Each number is 200 + 40 x the weight over the matrix's rms, rounded and kept within 0 to 999. Layers, rows and columns count from 0.

# down: layer 4 MLP down (transposed), 1536x768, rms 0.0333, rows 67-119, columns 512-575
# up: layer 4 MLP up, 1536x768, rms 0.0333, rows 68-119, columns 512-575
down67,161,146,253,152,170,135,205,214,159,211,223,203,253,189,173,158,207,208,141,177,257,248,189,169,152,237,200,209,142,206,139,191,194,222,237,234,276,220,247,260,206,188,261,277,187,183,246,229,195,178,231,151,199,276,213,212,213,148,202,251,237,198,214,188
up68,133,181,225,168,232,202,215,138,185,218,222,233,227,188,221,198,245,174,285,229,147,227,270,130,208,219,145,261,182,214,193,215,231,157,217,217,168,172,178,261,316,188,184,178,203,127,193,239,225,191,170,153,222,258,181,226,211,123,218,284,315,187,165,236
down68,244,246,182,129,176,168,161,271,225,249,153,218,151,228,274,168,153,302,150,128,228,186,230,235,216,204,239,235,237,152,160,138,153,203,239,193,135,230,233,171,213,193,204,234,172,212,276,227,184,136,118,213,161,143,178,191,222,221,189,124,138,264,193,198
up69,276,152,190,148,316,187,213,239,269,220,165,224,82,180,174,200,260,216,178,306,245,218,223,159,208,179,232,184,253,243,209,148,169,306,204,181,222,98,248,183,134,168,167,212,186,191,209,208,223,222,183,171,196,148,215,219,209,139,214,216,195,249,208,209
down69,209,253,205,75,151,162,178,203,240,185,267,255,166,306,175,168,273,270,218,139,150,161,180,175,221,288,278,159,206,207,174,215,145,192,225,132,255,199,282,140,295,120,151,208,215,227,129,111,259,204,166,236,210,236,160,153,185,245,204,214,177,269,190,168
up70,206,212,206,195,175,264,260,227,143,169,217,182,207,244,236,162,167,243,174,174,176,210,250,179,229,168,213,213,210,210,161,153,220,230,175,193,175,230,218,186,193,226,256,150,253,181,198,192,216,195,150,191,156,274,208,210,254,236,221,174,169,179,225,158
down70,214,220,193,195,189,191,145,253,222,254,151,155,191,180,155,280,151,246,150,177,194,146,269,249,223,180,160,162,233,232,192,177,196,189,190,198,184,256,95,220,289,150,199,187,184,208,207,201,211,216,150,150,158,191,240,191,174,195,192,182,130,200,137,196
up71,215,217,108,216,194,210,183,299,245,200,146,234,163,144,218,137,258,234,186,218,223,234,180,119,247,209,176,306,138,188,230,174,186,207,149,180,191,198,204,225,170,255,207,131,150,235,199,202,220,216,161,183,205,219,193,161,203,190,212,210,275,200,190,175
down71,201,214,162,258,187,211,186,192,192,188,177,199,251,174,188,171,218,247,176,211,223,202,236,143,267,234,214,213,192,212,191,156,181,114,218,84,258,159,144,236,217,206,202,160,135,170,253,198,248,173,163,122,152,176,174,197,192,170,108,266,159,125,188,244
up72,242,191,241,157,230,221,210,211,233,180,187,159,278,251,251,207,186,221,207,196,210,213,206,289,120,170,183,126,169,195,200,190,228,185,155,213,175,200,227,210,202,225,214,162,162,145,234,238,286,170,154,196,225,166,253,240,198,240,116,168,224,203,159,199
down72,258,216,156,180,165,254,252,200,200,127,233,186,246,232,185,199,208,258,217,195,137,197,142,185,169,190,209,216,176,157,246,228,155,191,189,271,299,220,224,165,181,224,131,253,247,198,182,240,158,261,185,194,211,232,246,199,153,212,263,203,162,150,108,147
up73,168,190,226,202,227,208,197,138,172,209,265,225,190,155,171,226,188,180,89,185,223,200,216,180,162,286,172,230,204,203,188,212,170,160,201,182,107,45,118,185,249,228,152,205,181,139,181,230,248,201,226,270,214,240,249,186,195,222,215,227,168,198,202,222
down73,229,271,259,197,166,220,204,225,204,191,165,238,167,214,144,180,145,226,153,232,166,218,193,206,138,217,125,146,226,200,248,268,225,157,242,220,199,244,235,171,173,196,281,61,207,200,217,208,187,218,194,177,244,157,233,289,239,236,142,134,312,258,193,184
up74,232,172,207,187,139,256,248,137,205,261,83,192,233,204,164,223,226,199,186,178,202,138,176,210,199,212,211,110,205,144,210,215,284,209,155,166,138,218,199,220,170,221,188,223,140,144,194,230,170,203,200,103,198,152,186,232,189,138,190,216,188,182,149,188
down74,175,277,238,187,238,128,177,183,139,158,296,249,171,225,213,201,196,209,251,207,200,216,222,223,157,206,241,213,268,275,187,219,162,143,239,219,223,142,228,137,215,185,227,166,269,167,225,214,253,205,189,227,190,263,246,158,177,187,178,241,221,177,173,261
up75,108,188,202,182,212,172,241,180,186,213,227,201,221,233,154,181,188,195,251,166,231,198,239,202,226,178,229,184,169,190,159,126,201,218,191,184,256,203,151,192,209,155,285,169,178,252,134,200,209,233,217,207,130,197,219,133,211,187,168,211,213,180,261,176
down75,152,252,161,133,207,175,252,138,247,280,237,181,212,196,239,184,219,215,165,222,215,207,262,222,208,206,271,160,203,271,212,190,200,205,199,170,226,178,194,222,209,149,178,137,234,155,212,223,174,155,172,186,232,235,114,241,179,204,218,209,184,244,256,155
up76,286,205,200,179,171,182,237,235,251,191,110,158,178,175,268,173,130,217,123,172,154,213,207,264,237,201,212,225,217,223,205,192,206,233,143,223,167,190,207,220,177,240,201,247,257,155,246,197,299,179,238,199,186,183,200,234,196,194,177,168,228,205,218,278
down76,174,205,196,182,218,155,217,154,154,183,220,174,185,153,201,149,197,162,221,215,157,174,175,160,296,203,163,160,160,221,217,180,172,179,226,166,172,292,113,147,233,176,189,119,173,238,147,189,191,229,186,178,238,250,146,173,222,162,258,254,198,163,191,169
up77,165,220,139,185,258,206,159,194,183,146,201,224,256,240,223,182,253,219,150,271,198,225,177,218,210,172,153,220,211,226,224,231,252,87,215,230,240,266,241,194,228,192,189,254,146,241,193,173,247,209,239,218,222,229,174,166,199,232,180,222,195,183,180,296
down77,193,181,182,162,227,192,266,219,147,224,229,231,141,248,164,238,172,209,164,173,177,207,92,165,158,187,213,207,162,182,217,100,199,279,146,259,210,147,182,194,176,164,190,202,178,187,240,219,182,123,182,194,249,162,208,184,171,221,212,245,160,204,185,190
up78,226,229,190,124,220,123,126,193,152,241,190,172,190,159,207,244,235,166,130,253,223,212,164,110,269,189,207,222,165,179,206,180,230,171,215,158,155,166,228,124,242,213,177,216,96,201,195,156,221,187,162,168,184,194,193,186,170,180,200,186,256,177,143,273
down78,252,169,264,187,193,276,196,136,216,220,208,247,206,229,147,107,220,178,153,138,178,113,259,130,143,184,136,249,240,241,190,216,211,169,274,205,201,230,186,266,189,181,265,184,199,220,246,177,260,133,157,187,160,157,172,217,233,223,237,261,166,136,201,135
up79,179,192,160,119,228,162,154,226,161,183,220,275,170,170,262,178,195,240,244,97,218,185,221,194,132,156,224,213,304,223,135,211,234,209,186,131,207,210,136,152,190,139,210,223,133,240,184,263,159,189,205,174,200,297,170,164,179,220,193,215,229,203,201,131
down79,174,119,182,165,210,214,209,181,150,253,188,180,148,146,210,131,220,266,234,251,200,263,139,188,150,74,177,197,186,212,186,257,223,155,224,218,232,126,209,159,155,127,227,166,219,171,238,223,172,190,140,157,276,178,181,253,133,174,241,217,205,223,211,263
up80,225,169,225,162,178,203,192,149,239,191,190,155,228,192,198,148,204,183,100,217,191,162,276,244,190,287,138,185,191,199,221,231,112,194,113,174,232,163,280,225,171,145,209,194,134,199,224,178,240,191,195,220,200,172,160,275,220,219,182,205,187,168,199,166
down80,185,225,216,229,247,206,170,250,140,189,204,233,188,225,188,269,197,248,190,171,184,196,202,206,185,192,217,246,165,200,195,180,236,174,202,196,183,170,130,239,217,191,167,210,161,221,209,203,252,157,270,193,226,173,247,178,214,176,179,228,160,172,214,118
up81,219,158,193,140,211,190,163,158,233,133,241,194,230,180,166,161,227,229,183,294,213,210,118,214,203,184,150,227,219,124,212,161,193,147,237,185,228,190,124,159,197,238,181,201,197,203,188,205,202,169,222,254,207,177,142,193,205,154,178,233,231,208,164,242
down81,221,207,249,251,216,156,224,227,170,244,144,230,172,191,243,267,252,215,192,77,215,202,226,200,159,247,196,230,186,212,181,214,277,259,200,224,214,171,348,247,215,128,210,188,241,203,200,177,165,242,188,148,188,168,189,162,233,238,196,167,204,179,245,174
up82,185,171,222,238,198,208,229,189,144,180,238,203,205,189,215,184,229,197,215,235,136,180,257,214,192,196,93,216,176,250,159,172,189,141,247,143,191,112,193,202,231,215,107,214,154,149,259,169,211,203,248,234,138,183,215,227,132,235,228,228,204,251,173,117
down82,132,173,181,252,287,199,218,198,148,223,199,250,164,125,237,172,259,212,167,198,187,269,174,180,177,190,143,169,252,272,218,234,220,152,183,236,187,155,153,254,193,192,220,236,234,212,178,154,173,223,204,256,203,182,185,224,176,166,155,242,191,290,260,185
up83,193,227,235,143,198,217,180,198,206,177,177,193,200,193,163,247,217,207,172,197,173,164,232,198,191,122,213,180,179,141,225,248,215,157,181,189,209,174,196,167,205,183,189,203,241,260,177,217,190,247,161,211,235,234,166,182,236,168,213,152,157,188,223,214
down83,241,194,195,210,237,208,175,186,178,206,233,158,134,258,291,197,177,218,228,180,238,258,205,260,217,258,275,255,230,300,152,131,227,219,246,218,216,195,239,173,211,168,170,261,164,281,177,169,224,192,220,196,141,146,144,196,195,229,255,172,212,207,199,200
up84,148,214,177,172,268,302,151,95,265,192,256,187,184,206,256,233,247,214,149,255,183,239,192,202,201,173,181,209,179,220,207,271,204,222,219,224,168,175,183,261,217,183,173,238,194,316,197,192,269,224,194,165,203,261,189,304,155,227,269,232,253,224,255,278
down84,105,170,260,146,160,335,198,254,301,225,290,178,261,264,200,147,275,199,170,188,191,179,142,167,100,179,190,235,200,153,187,271,258,211,238,216,193,153,291,261,211,228,145,327,136,264,191,199,280,220,220,206,259,277,175,171,257,143,194,256,273,154,212,213
up85,171,181,229,181,217,215,135,156,243,219,206,210,160,194,279,227,231,180,210,218,238,221,199,172,241,240,236,135,152,236,183,180,149,202,176,163,183,182,221,184,187,190,206,269,261,176,219,197,178,255,120,97,179,185,164,177,214,210,151,184,204,259,248,241
down85,211,264,159,241,157,240,236,263,121,211,219,188,191,231,123,204,170,177,195,225,170,99,281,181,223,188,171,272,184,210,206,194,203,116,216,186,225,214,137,165,198,199,241,204,220,236,149,183,165,165,229,236,174,158,141,230,162,208,311,264,184,222,167,201
up86,144,159,286,178,197,242,211,190,229,121,178,231,175,205,221,165,163,166,79,131,232,187,191,119,211,219,260,179,210,216,214,156,234,193,250,191,175,198,158,175,201,225,139,271,198,249,154,159,288,252,242,220,168,209,209,166,179,154,130,142,213,234,178,211
down86,242,204,170,158,190,192,289,196,267,175,168,228,198,215,198,170,208,191,179,134,239,211,211,194,210,232,165,217,220,193,211,171,248,202,211,164,129,185,212,212,208,231,224,188,210,184,174,205,189,170,241,237,225,180,268,212,217,212,237,209,220,203,218,189
up87,275,150,220,203,220,237,157,198,115,147,221,167,241,148,213,238,124,205,167,215,176,169,252,234,120,248,139,199,227,263,184,209,160,183,175,181,177,164,124,222,178,166,162,168,221,164,218,200,257,156,174,217,168,165,207,217,117,211,239,137,173,144,295,221
down87,239,141,232,240,196,282,167,228,221,165,236,165,181,190,164,262,242,155,155,241,212,239,231,145,136,133,192,127,207,262,202,229,187,222,199,178,201,207,198,230,211,146,236,225,202,210,189,239,218,207,173,190,100,63,199,194,185,201,200,178,207,173,216,165
up88,223,151,195,213,204,212,188,125,141,215,218,205,167,223,218,206,236,250,202,178,251,180,313,121,206,229,176,219,198,222,181,259,200,210,172,181,179,198,221,246,189,204,171,181,183,195,191,190,187,203,185,107,236,166,267,213,177,275,214,150,262,151,248,125
down88,208,245,210,289,88,198,246,268,123,231,183,231,161,202,176,226,216,197,146,203,218,144,227,206,225,215,211,182,228,249,221,183,223,256,228,292,210,159,204,271,255,158,181,207,234,172,260,216,215,198,175,218,222,218,267,147,205,178,230,225,238,87,184,199
up89,197,226,142,203,263,222,178,168,192,217,180,176,246,227,214,164,221,161,150,171,269,142,215,131,166,195,231,205,161,278,191,244,217,191,120,203,171,158,197,189,232,255,207,74,231,238,172,247,220,155,181,191,187,147,231,195,232,283,115,214,216,213,214,200
down89,237,106,160,252,74,179,247,281,213,209,117,160,196,202,190,170,138,114,184,152,235,176,207,209,227,157,242,182,228,172,142,207,151,167,219,162,166,242,206,262,170,251,241,206,156,220,205,158,139,222,175,193,208,187,163,271,242,144,198,237,233,148,152,267
up90,148,213,165,149,204,199,134,177,239,152,224,142,246,118,271,200,226,156,217,190,239,154,249,162,239,229,185,212,215,206,175,159,152,236,179,273,207,189,207,117,235,205,260,211,246,167,181,169,209,158,187,209,201,197,278,308,250,137,165,231,274,114,245,165
down90,188,192,191,195,237,240,221,212,161,264,165,231,221,159,122,196,157,224,225,215,201,218,229,204,237,239,174,185,208,177,214,264,194,188,204,246,204,174,189,195,210,150,241,239,175,200,262,240,184,232,190,201,107,188,94,125,202,197,204,261,186,222,168,236
up91,200,213,155,233,188,197,235,178,173,237,220,246,244,213,201,212,201,177,160,163,187,180,203,214,233,148,177,194,206,211,258,155,188,237,190,254,151,109,217,216,175,141,251,245,244,155,188,124,167,160,182,213,222,258,223,188,208,145,194,224,205,230,192,232
down91,136,223,125,239,174,255,207,239,149,215,189,227,230,180,179,228,252,254,194,109,192,215,181,177,187,220,172,204,122,170,178,224,190,219,191,234,270,192,192,228,182,295,118,201,254,250,227,159,172,220,168,240,212,160,222,195,229,179,196,147,152,213,136,147
up92,198,255,237,172,215,200,302,197,230,250,201,217,196,146,233,197,221,192,227,215,133,187,136,172,187,146,188,190,226,215,193,202,201,271,182,232,232,222,212,170,192,190,201,146,262,206,222,239,151,221,191,163,165,195,175,197,206,186,198,163,195,218,218,201
down92,188,202,245,190,171,204,162,208,232,171,209,125,142,227,197,208,203,188,165,170,173,230,254,158,206,220,184,206,128,251,187,157,234,238,172,220,212,164,195,205,88,274,157,203,153,191,193,179,196,119,202,242,173,139,276,122,188,199,190,166,182,214,173,208
up93,188,143,236,213,196,239,177,146,201,218,186,230,250,272,144,166,198,182,249,211,217,144,184,282,199,171,201,179,144,237,226,158,251,152,184,176,213,171,209,208,176,222,223,225,165,195,267,150,207,210,159,241,215,178,198,201,190,158,162,199,196,192,195,290
down93,187,185,173,202,229,168,225,230,257,242,248,193,147,146,219,250,168,268,206,184,206,242,179,153,171,214,210,191,196,235,206,207,172,280,221,257,142,203,215,180,156,211,190,174,274,203,187,260,182,136,265,161,173,252,212,171,216,256,276,216,220,214,201,130
up94,202,136,234,233,214,265,163,166,188,184,206,214,150,236,212,179,204,224,177,173,214,229,266,180,216,201,239,174,170,202,247,220,206,174,215,254,231,194,189,248,227,233,166,133,245,221,241,208,154,178,204,165,130,216,233,227,205,208,148,244,202,227,251,197
down94,182,203,270,207,196,241,166,136,228,245,251,157,199,175,151,213,188,166,173,153,225,228,209,214,286,201,208,224,206,197,246,227,230,250,205,177,170,215,179,129,110,204,214,212,230,152,234,183,243,162,158,197,218,222,211,259,166,194,243,172,150,221,178,85
up95,223,185,210,173,176,187,197,120,254,222,174,267,165,270,264,254,257,267,211,227,160,289,212,179,215,181,145,235,204,166,222,237,184,182,138,209,213,150,223,118,164,198,208,242,185,171,180,206,202,145,124,237,245,206,168,200,280,150,224,138,155,219,160,223
down95,110,209,188,180,251,192,205,243,239,202,220,221,196,155,224,176,151,195,215,273,255,145,171,170,231,186,251,161,154,171,258,185,238,196,201,178,214,253,156,229,157,229,199,270,172,162,186,210,145,183,137,160,223,180,215,199,110,213,198,188,182,232,198,245
up96,261,217,229,172,201,215,138,171,207,243,224,255,189,210,253,163,162,146,158,200,230,187,160,271,191,192,207,181,181,196,215,204,255,171,211,267,235,206,201,256,212,141,235,258,193,120,245,201,236,265,255,221,177,218,162,227,246,145,193,253,179,235,249,192
down96,200,90,175,252,186,222,153,223,230,211,161,249,185,191,188,225,196,198,173,211,185,248,228,227,199,153,223,199,233,243,173,263,217,246,192,237,203,177,233,206,174,225,192,147,173,229,198,165,182,237,117,156,122,207,181,191,199,277,193,205,295,178,213,161
up97,239,233,247,209,175,242,195,249,238,181,226,189,253,232,137,122,244,125,128,225,189,288,192,257,204,209,164,215,265,157,145,181,255,223,234,174,243,152,156,186,199,234,256,198,164,214,177,148,187,196,183,160,172,221,219,232,192,260,185,142,228,211,255,110
down97,195,220,253,194,174,223,206,276,217,225,220,235,163,147,234,201,190,249,208,211,204,168,224,135,203,167,202,227,303,225,225,238,143,223,185,221,228,160,117,168,208,176,177,178,224,224,223,145,143,168,260,236,229,219,228,177,152,135,237,232,263,156,185,205
up98,170,198,197,240,153,209,272,221,215,213,218,144,218,174,190,220,190,203,186,186,223,202,159,241,84,202,201,235,200,257,231,178,149,223,224,205,202,131,270,241,186,160,242,194,185,196,190,230,179,161,194,241,208,216,170,210,211,176,149,164,177,228,197,255
down98,214,200,166,184,136,159,195,183,205,229,183,218,252,199,166,205,118,259,177,274,196,237,221,181,232,195,185,240,164,140,215,231,230,210,219,247,194,205,218,211,173,261,181,235,216,187,220,202,156,244,198,217,239,202,195,273,206,179,281,219,206,217,230,197
up99,210,168,230,192,171,233,176,179,231,206,164,158,162,228,223,223,244,195,177,172,209,197,167,148,165,194,181,210,217,213,160,251,221,188,191,190,171,140,206,203,205,127,192,202,186,193,199,208,217,230,243,217,249,197,217,180,153,167,206,164,146,231,218,203
down99,178,238,190,206,222,200,196,185,198,218,194,179,228,200,262,217,191,184,170,193,249,217,235,295,178,225,184,189,164,184,119,150,192,180,212,194,145,207,216,165,234,185,184,246,190,188,232,196,184,259,139,151,172,203,164,214,135,203,225,183,221,141,155,237
up100,168,200,219,190,180,231,150,221,204,255,227,201,274,182,213,178,212,237,202,186,145,206,195,202,254,301,295,189,234,234,164,271,222,153,180,202,140,231,179,241,229,187,243,211,195,204,142,164,209,235,199,249,137,239,199,165,198,122,211,172,136,244,84,234
down100,185,187,200,193,170,113,201,175,180,194,134,248,216,239,221,182,157,209,252,282,184,227,181,176,183,188,237,199,170,172,181,219,234,243,227,178,204,169,243,177,232,197,184,193,204,209,200,293,243,142,177,208,225,128,168,242,157,197,244,277,190,210,229,224
up101,175,177,181,165,219,232,226,244,278,255,196,207,135,232,233,174,199,256,245,184,208,197,170,244,221,170,212,227,214,153,218,268,193,210,232,201,163,137,147,138,205,264,133,251,198,249,191,232,200,237,150,223,252,215,200,222,178,168,303,242,155,219,124,198
down101,261,164,267,246,189,148,190,173,186,254,192,170,167,222,237,216,195,233,216,160,167,235,273,161,215,157,107,184,173,146,193,175,191,194,125,208,168,219,138,132,202,130,224,231,294,202,155,168,203,202,165,218,140,171,239,205,146,207,191,201,243,207,283,243
up102,228,121,229,222,229,180,122,211,234,155,180,253,227,257,313,202,246,132,175,255,157,207,74,168,289,331,225,195,171,266,128,190,218,206,150,228,214,157,228,213,260,267,204,226,182,209,203,131,205,223,169,249,160,159,231,229,163,185,225,168,170,210,190,177
down102,193,162,235,103,192,294,99,160,181,139,300,263,246,154,230,178,233,250,230,192,250,247,230,219,262,220,177,243,205,225,194,154,232,238,215,216,210,214,222,216,281,224,157,197,229,128,168,184,153,150,179,264,130,178,137,221,203,242,151,224,208,176,203,215
up103,208,230,215,200,223,187,251,248,256,219,163,170,242,226,243,203,245,195,220,198,176,209,132,113,135,214,179,167,233,169,158,217,172,204,281,171,223,285,193,149,251,222,180,178,215,197,145,227,187,241,187,139,170,216,146,209,214,199,263,235,212,234,208,166
down103,187,217,203,166,189,194,189,156,214,255,209,218,195,179,259,129,220,169,171,134,201,216,264,206,153,223,202,220,224,207,169,209,111,163,178,234,169,187,214,217,270,104,261,231,231,204,244,129,236,193,241,215,201,172,210,231,178,164,203,215,247,136,192,229
up104,236,177,240,166,163,183,208,252,216,166,201,172,184,190,180,204,135,122,169,218,244,157,207,196,245,219,175,230,121,151,298,239,221,256,206,147,150,182,183,219,228,150,190,219,212,225,169,152,194,148,241,189,249,269,224,158,182,192,225,224,211,235,169,139
down104,178,214,220,202,186,212,151,228,223,231,223,211,198,249,272,194,166,245,274,190,174,136,211,221,171,196,221,238,151,212,228,182,145,193,154,256,186,212,166,152,188,197,118,198,249,186,201,140,194,143,248,196,156,150,200,266,201,242,204,121,199,241,158,196
up105,227,141,162,229,142,188,200,143,197,169,194,221,163,245,216,229,196,241,231,252,245,240,186,182,194,203,200,176,225,264,175,135,156,200,238,192,241,207,220,228,147,245,152,157,209,248,193,153,176,220,184,193,190,134,177,231,197,209,155,154,205,173,228,209
down105,210,205,201,173,221,263,269,303,170,216,205,222,221,197,254,151,215,190,152,161,222,137,164,198,221,202,155,235,216,203,182,238,240,240,171,150,202,184,102,181,242,213,193,223,202,166,172,241,240,211,228,192,171,229,207,226,199,188,195,251,206,216,188,219
up106,135,208,200,239,191,141,172,283,254,248,122,209,218,141,154,204,245,146,230,192,104,285,211,131,181,177,283,167,232,175,115,243,205,224,202,132,159,187,180,158,191,229,179,135,241,94,234,249,225,198,161,163,225,208,161,218,181,133,150,201,231,190,142,231
down106,191,203,166,185,204,277,202,242,186,160,208,173,197,177,206,211,208,201,205,283,167,164,192,161,195,255,171,275,158,203,240,207,129,223,211,166,170,251,177,227,146,161,199,201,183,215,248,241,210,239,241,220,219,142,214,226,228,173,216,249,202,115,217,165
up107,140,268,247,163,144,233,164,128,138,138,176,197,163,102,235,181,247,242,259,221,288,213,224,141,202,242,184,173,222,228,199,253,229,222,217,203,152,248,258,150,165,195,191,191,127,210,179,220,184,256,103,141,200,191,168,188,165,198,210,138,223,230,197,224
down107,182,219,149,225,258,225,255,212,152,182,204,197,216,183,208,129,162,118,217,234,192,162,237,158,189,149,223,240,195,174,176,212,157,179,184,189,224,204,267,179,146,199,215,226,271,196,174,196,194,193,243,166,149,256,189,259,174,264,200,167,111,241,153,191
up108,214,187,149,168,280,173,267,209,198,221,208,196,218,166,178,198,176,249,234,120,242,133,252,249,243,186,165,192,253,171,268,201,211,241,216,158,139,181,180,168,219,210,226,140,163,226,231,169,233,225,250,202,168,156,182,175,193,254,281,238,222,156,193,140
down108,294,181,170,214,227,189,204,214,160,226,257,248,80,251,178,172,208,180,166,254,185,178,183,270,162,194,211,200,243,227,262,230,177,216,148,152,199,184,237,240,222,228,178,183,257,105,162,169,169,235,203,209,205,203,193,118,175,161,136,256,217,266,174,187
up109,160,119,156,202,264,207,175,221,157,239,191,189,233,158,211,218,233,197,243,159,140,215,321,220,131,272,146,233,179,200,239,244,204,237,251,234,209,242,188,230,138,169,232,157,185,163,176,212,176,217,253,130,188,247,252,210,153,215,218,195,203,167,216,230
down109,130,163,231,211,245,193,220,248,239,192,198,216,217,154,163,230,143,233,247,254,116,263,168,217,236,236,194,247,149,208,161,143,240,227,189,213,183,217,167,208,131,263,211,169,152,200,182,166,282,189,176,158,169,207,186,171,162,151,176,304,253,245,140,248
up110,205,269,224,264,172,249,195,218,200,206,222,210,296,181,202,225,264,212,238,148,237,226,288,205,203,203,113,197,150,159,155,143,211,166,202,252,122,198,185,225,152,222,212,164,142,149,212,205,163,230,237,138,168,276,230,188,102,217,220,229,56,264,219,289
down110,137,207,253,230,226,211,174,207,181,224,185,149,201,233,247,166,214,269,209,129,167,223,246,319,133,173,253,164,222,130,247,152,174,185,205,169,204,306,191,173,211,236,212,212,196,122,191,200,169,264,155,234,190,144,263,229,229,137,171,252,265,147,202,194
up111,227,200,232,246,158,222,177,215,141,195,133,259,205,200,114,217,132,215,189,211,216,224,150,195,227,242,154,140,240,155,170,231,194,208,143,173,174,225,154,215,141,233,131,304,171,166,190,187,207,159,240,194,236,252,253,214,183,172,215,187,199,159,180,192
down111,216,205,216,210,230,158,203,231,234,176,172,233,223,212,259,125,255,213,250,203,196,239,132,146,197,188,194,137,218,249,228,159,224,186,271,247,176,162,209,158,201,104,240,170,215,239,170,172,153,213,113,277,187,224,260,214,172,200,99,252,283,237,235,208
up112,218,225,144,247,267,164,186,247,285,243,125,179,266,173,193,260,196,221,237,178,220,168,203,212,206,244,301,193,199,177,102,211,214,221,183,134,205,222,125,248,202,129,202,194,190,180,157,195,187,235,157,237,204,160,220,172,145,157,217,191,228,215,194,176
down112,170,232,177,255,222,218,232,200,207,275,196,244,191,147,226,245,155,240,228,121,236,171,164,198,165,153,240,221,186,194,177,214,194,209,213,204,263,274,218,187,179,172,172,182,233,176,243,205,156,230,183,186,283,174,202,196,219,212,179,293,225,194,175,209
up113,221,177,172,184,117,192,274,132,220,226,121,237,205,196,104,167,241,186,173,114,253,208,176,218,133,145,245,208,218,217,149,159,225,173,203,173,140,153,249,234,187,184,184,156,182,212,257,245,149,134,162,246,193,198,128,161,195,222,216,159,171,242,214,280
down113,176,147,146,179,270,250,174,129,173,202,157,238,232,205,228,308,228,247,195,144,226,192,264,145,242,220,197,232,172,179,197,247,212,264,277,187,221,194,248,161,226,215,236,179,177,215,195,117,227,223,228,209,146,199,215,130,211,176,130,238,180,180,197,173
up114,206,207,122,173,181,174,255,222,283,236,165,198,206,214,217,174,189,134,237,202,178,172,207,237,191,201,189,155,203,199,184,176,164,197,242,223,163,216,194,209,225,242,234,170,111,199,224,112,195,199,274,209,221,176,231,231,281,192,156,169,271,150,275,171
down114,183,204,165,231,256,240,171,200,146,236,198,189,252,274,207,259,182,140,195,195,240,247,163,197,126,195,197,219,136,242,233,166,195,189,272,192,254,140,209,163,244,239,209,158,219,271,261,245,223,169,191,187,234,137,174,182,159,119,221,124,245,139,214,224
up115,233,165,131,109,149,234,170,223,152,216,128,215,153,197,73,210,199,142,215,196,210,242,269,213,248,159,159,182,150,192,199,273,207,236,227,187,128,243,202,183,164,284,188,171,232,162,157,168,238,122,241,200,152,202,208,250,197,238,191,174,126,172,173,204
down115,160,140,229,221,185,266,199,212,314,215,252,238,187,207,119,241,186,61,202,173,169,203,320,158,140,139,213,221,287,176,192,172,251,209,186,223,193,224,171,160,241,171,237,177,205,192,184,167,236,260,141,204,211,190,209,290,153,193,153,209,154,156,171,182
up116,145,234,223,185,192,246,165,151,196,182,154,214,193,167,167,195,252,231,186,195,290,223,167,130,326,192,200,131,104,275,176,208,222,183,177,148,204,260,146,184,248,240,176,170,240,261,130,173,195,201,212,268,143,170,177,219,183,193,275,191,185,198,126,189
down116,252,176,192,258,150,210,178,205,192,213,200,211,163,192,160,192,162,295,182,220,139,240,139,183,149,214,108,280,293,161,235,109,191,192,267,187,229,117,180,186,258,191,256,195,197,177,203,233,205,85,230,161,223,230,225,138,220,252,209,208,193,182,154,220
up117,191,200,216,206,192,244,222,170,159,235,208,225,202,151,213,191,256,235,217,210,174,166,194,180,183,222,145,146,253,188,279,186,196,146,148,171,217,188,219,184,199,252,172,233,130,186,229,180,252,174,176,226,164,198,201,132,246,193,204,205,154,161,232,202
down117,188,243,190,175,196,194,226,258,190,223,165,152,194,246,236,218,184,149,185,170,210,208,214,164,237,139,118,134,182,247,231,170,156,197,122,242,197,172,191,199,224,166,270,215,170,163,268,219,168,144,214,233,200,185,209,168,155,245,157,215,226,160,163,162
up118,160,189,167,265,204,242,252,130,181,192,220,239,272,187,179,201,217,93,105,149,185,193,180,221,184,155,161,174,200,248,234,180,216,160,200,129,196,182,225,207,254,148,182,241,144,238,212,215,240,236,198,224,249,160,144,108,252,176,174,193,196,232,180,195
down118,151,248,162,89,239,219,167,252,182,199,194,121,155,244,201,214,181,283,281,234,154,186,246,176,240,150,215,222,191,187,186,197,192,225,206,204,206,183,212,224,181,219,149,223,177,185,206,171,170,180,179,164,207,246,257,248,165,246,174,193,247,168,219,234
up119,146,226,205,219,168,236,167,209,136,238,136,233,259,194,185,224,187,190,223,188,197,219,161,205,222,298,256,174,203,291,204,275,197,260,208,112,180,181,203,191,253,250,168,223,94,169,143,189,205,135,271,200,216,190,241,229,236,256,209,197,194,158,181,201
down119,192,245,239,184,142,139,175,171,257,231,183,321,219,167,210,237,194,126,155,225,269,225,166,263,274,236,154,218,193,239,185,204,226,265,192,177,232,149,257,158,216,151,132,162,213,178,183,246,263,112,168,185,168,205,193,245,222,227,228,146,170,207,117,240